config = dict(
    vocab_size=717,
    rope_base=10000.0,
    rope_fraction=0.25,
    weight_decay=0.012,
    train_tokens=96140000,
    steps=5868,
)
Each number is 128 + 24 x the weight over the matrix's rms, rounded and kept within 0 to 255. Layers, rows and columns count from 0. Numbers have three digits each.

# up: layer 18 MLP up, 512x128, rms 0.375, rows 68-87, columns 64-127
# down: layer 18 MLP down (transposed), 512x128, rms 0.396, rows 68-87, columns 64-127
up68:106091143125125150107145098131152136142143151147175147104105136159131136124125152102144149147136132112131144098104155146092162145162128188125101085166160112131091139137126113092157149122129108
down68:131084100117134096157155122124090120145141083083067119140158121124155114124162145163090123147146176129144145128120171134171127100092142123147126158117158150133145103175167055157123131119125150
up69:162127095114179128119122128142112115106064136093166165149098101133131147127126127157117154158139133130123105129143154131113120111117146135148112136141112122151119152117115141126160129092128124
down69:145127093130115123138150097129133112158125087133117090134123134158105133106130174158078113181142128117140140172130102181111167159134124134129124126119162136141137120102098152150139133086095162
up70:138115129127128118128147144157156116176103135128151122112150157129142138157149130120118145108141122166150097174130156079153115136110125163113108145179127113059091119144125071146104142145128122
down70:100114131126144124134138153136137132101110171152127146101135187105149142107117129099100159167077145133140096097152142157075108162125156106157111130152139114151127103178131071099154085144131082
up71:148089071157149148130107163127126111111099112112070092125133156100141108099115138120121088128102136114136184145146100094096170108136117170140108208117120133129134116134093108180151116140113115
down71:101126185117121110126132120132124163145103109136094131157159131189141110134154148123128107095124161152156142138094132149135090123122109120148113152137094106143161124145088088118120116140122114
up72:129150073170089132143160151143138148145122141143131108110153116126195134120160085111094094156135176138125158146101083119108123112170162121139143168090097099094141145121146147128125120089146136
down72:108121127165090126119163105126122113154136125103157132178106191116110129143199157130129137169126111129146150098173129131170130117109164114084103152065123148108147145115103112144089145165134119
up73:099174119154114126076162131173133098132122111102084106131115156141158111117145099159096110170134122151133108109130129163157138126099129111153113149160114129173148121148106164107127114146105110
down73:111144114137092164120101112150101138096143145102091135116061097133141172166102122137125169134168108132161114154164135121173079149187110136079108092109162172137072149144100134119132161173122122
up74:115139141142134154057093135112139155117143147144138121140136137105166120143151138109104076139099149158104123090170133132140090141114119114096125132132143125147145059123184125123113116140116124
down74:069125138112150113148144080159142113177115115214147125129107115120117119135111182140157139133140113119131098130098146122153122125129094147102110135158097097151110179133108110114131130122140099
up75:163096097089110112112125098087150135155139136162130128110154110140159150129085118154194148158135112125130170161155110131153147109139163115143158099118102109159112141183131125119132083131141128
down75:122135145101145131086153133170167129142111150124194100105108119166092114114092123100113137119102148109122127124071162084132087126133124118148092119122136107103130119108110085137131184120140139
up76:136125174059102118186111123105147170093100136167084113098125100081119117132115121124133110124143130148120101125124073116148097145113166160083115130141122151143106113134107177102108104151112112
down76:092097129148154151138103114136086121064117071137119112152143124147135130096126110142104150101107109135115086124128096080139147157104120140094088113150122156147149127119107130119126099127136091
up77:156157075063167123107134172135123219112126177138151096123110121144136171140118125154135081130148150148098086115166105109137124133133167126126139066120141127154126140114103136091156101169075174
down77:114130171099149081112168122151184110177131141165172156103119047157133148138124105110105114145130159118126091119125130144162157142102196123110123123127141096122139135177126132081141085136114087
up78:133110127122133165098154164115133167122111134188098112157144116121135128151173141120076117130176112134179122104115115108117139122138142090148158095129175166115117111127123114085116127159111136
down78:130141121137123101148076104122102101141122139129126134113112130138134141147159158112141092075140085111100143124095159147118140121115112135134132129133148118133137162120122110149119128171108134
up79:144161138136154086095158188107156106111162119132125094127148140146148129130102141107079055143099113147130133140138101146112144120144150111157166141057118082112111132103121085083128113078167150
down79:089102093151102107123137136149106125111096128142132124110107102087117093141126080167170127122144124120155077123112125121114099118158118127153054067094069118116177146140133146136107165120158116
up80:148078148084106097136114114108127146114124131135150145125101154105105124100079098168123139096102140137137129119059166142111160132113131106136127132133142139128143125126153100113119168104110171
down80:172103108089134114132085149140129171104126146179169093106121112117123121125085151159136118069105151114179100109154127131094095170149143148202148116146163109169089144109148127107158099115122123
up81:148123108134133123134140146139150179166133107089153146121096160120153125153140112142148146088136137116125133104110111137130104126099157138096121147168156123131139121134101084110095099117145125
down81:142137119128147136118104120167122102172143157119128139110139128103128124120173133102075135133185117173154156167138088134113181140164119161103114139106165110113107133101120079119141121140123087
up82:143143139113138117090159121155152132150103180153143120178085131130104084135124101146120130111119159172123110116188150115135102090104123131113108095125161144162119135150156118126098159141129138
down82:123102130161163126147140109108113142158125127134096107110077129106125141147128086081110166160166102103133132129143072134129129133124088107093137148129100151096136120142110111143094120094135156
up83:146142129141124136127097163143155134134112153107104144125128153153108143148130125117098135088146105147146137159131161108107137128150146176168141148133129109106142143134139156137152094136080123
down83:082102110144143107121142145132147169135140128135110138131128115133144136071139174155135138140109153132117108099111137109125078097157111131131131109136133115099138113103138155136161138156108162
up84:100155143146157103143163154100142100122114154115090153149120127142162133129096124174131121129136129126116145132116135162179191132122118117165121146065112134115152144075133115149154137143150114
down84:154138130102114132142153111078152128161138134129169087140132095108142117142124114127152124114163132148121147130129076172131128125101097105146116117108140127146144153072144131112107128112145101
up85:143122115156161142095090116154156097153083106121141145135146125127158171137107082135146137148094116149127121141107122114165117119127145154136127112124127140104095166140142157114154113143158133
down85:107119117127107156128096135114066121178105147127139168143128150111133137160102089165139114097153071071114122115132170100168182108089140111147130119126152105119134136091125130152142130097183180
up86:092122164121074108115098107161117144125146146135094141136171134103119166120129130127100133138123178130115144136130095120097128139111121103123131166134156099130124128123135112139153073133146125
down86:161134134112144121130145132108121142114104147118102139152117131168127088113148117125080119134113110119137143123175143137109130106131119139136105101120111129154153120148127125139125192115133104
up87:161136079106100093100132141148101140109117122185148127129162170138094115143127117114102151115080119122123141085112123153105179161130155159123080141143109145086142114136124153119144105126130139
down87:135120184076118136131160138094154144083103151158133104104143154134082169146100136110128130138135092132143165120132121098158098119151138155118149144134151188137166164134137145156152153127101179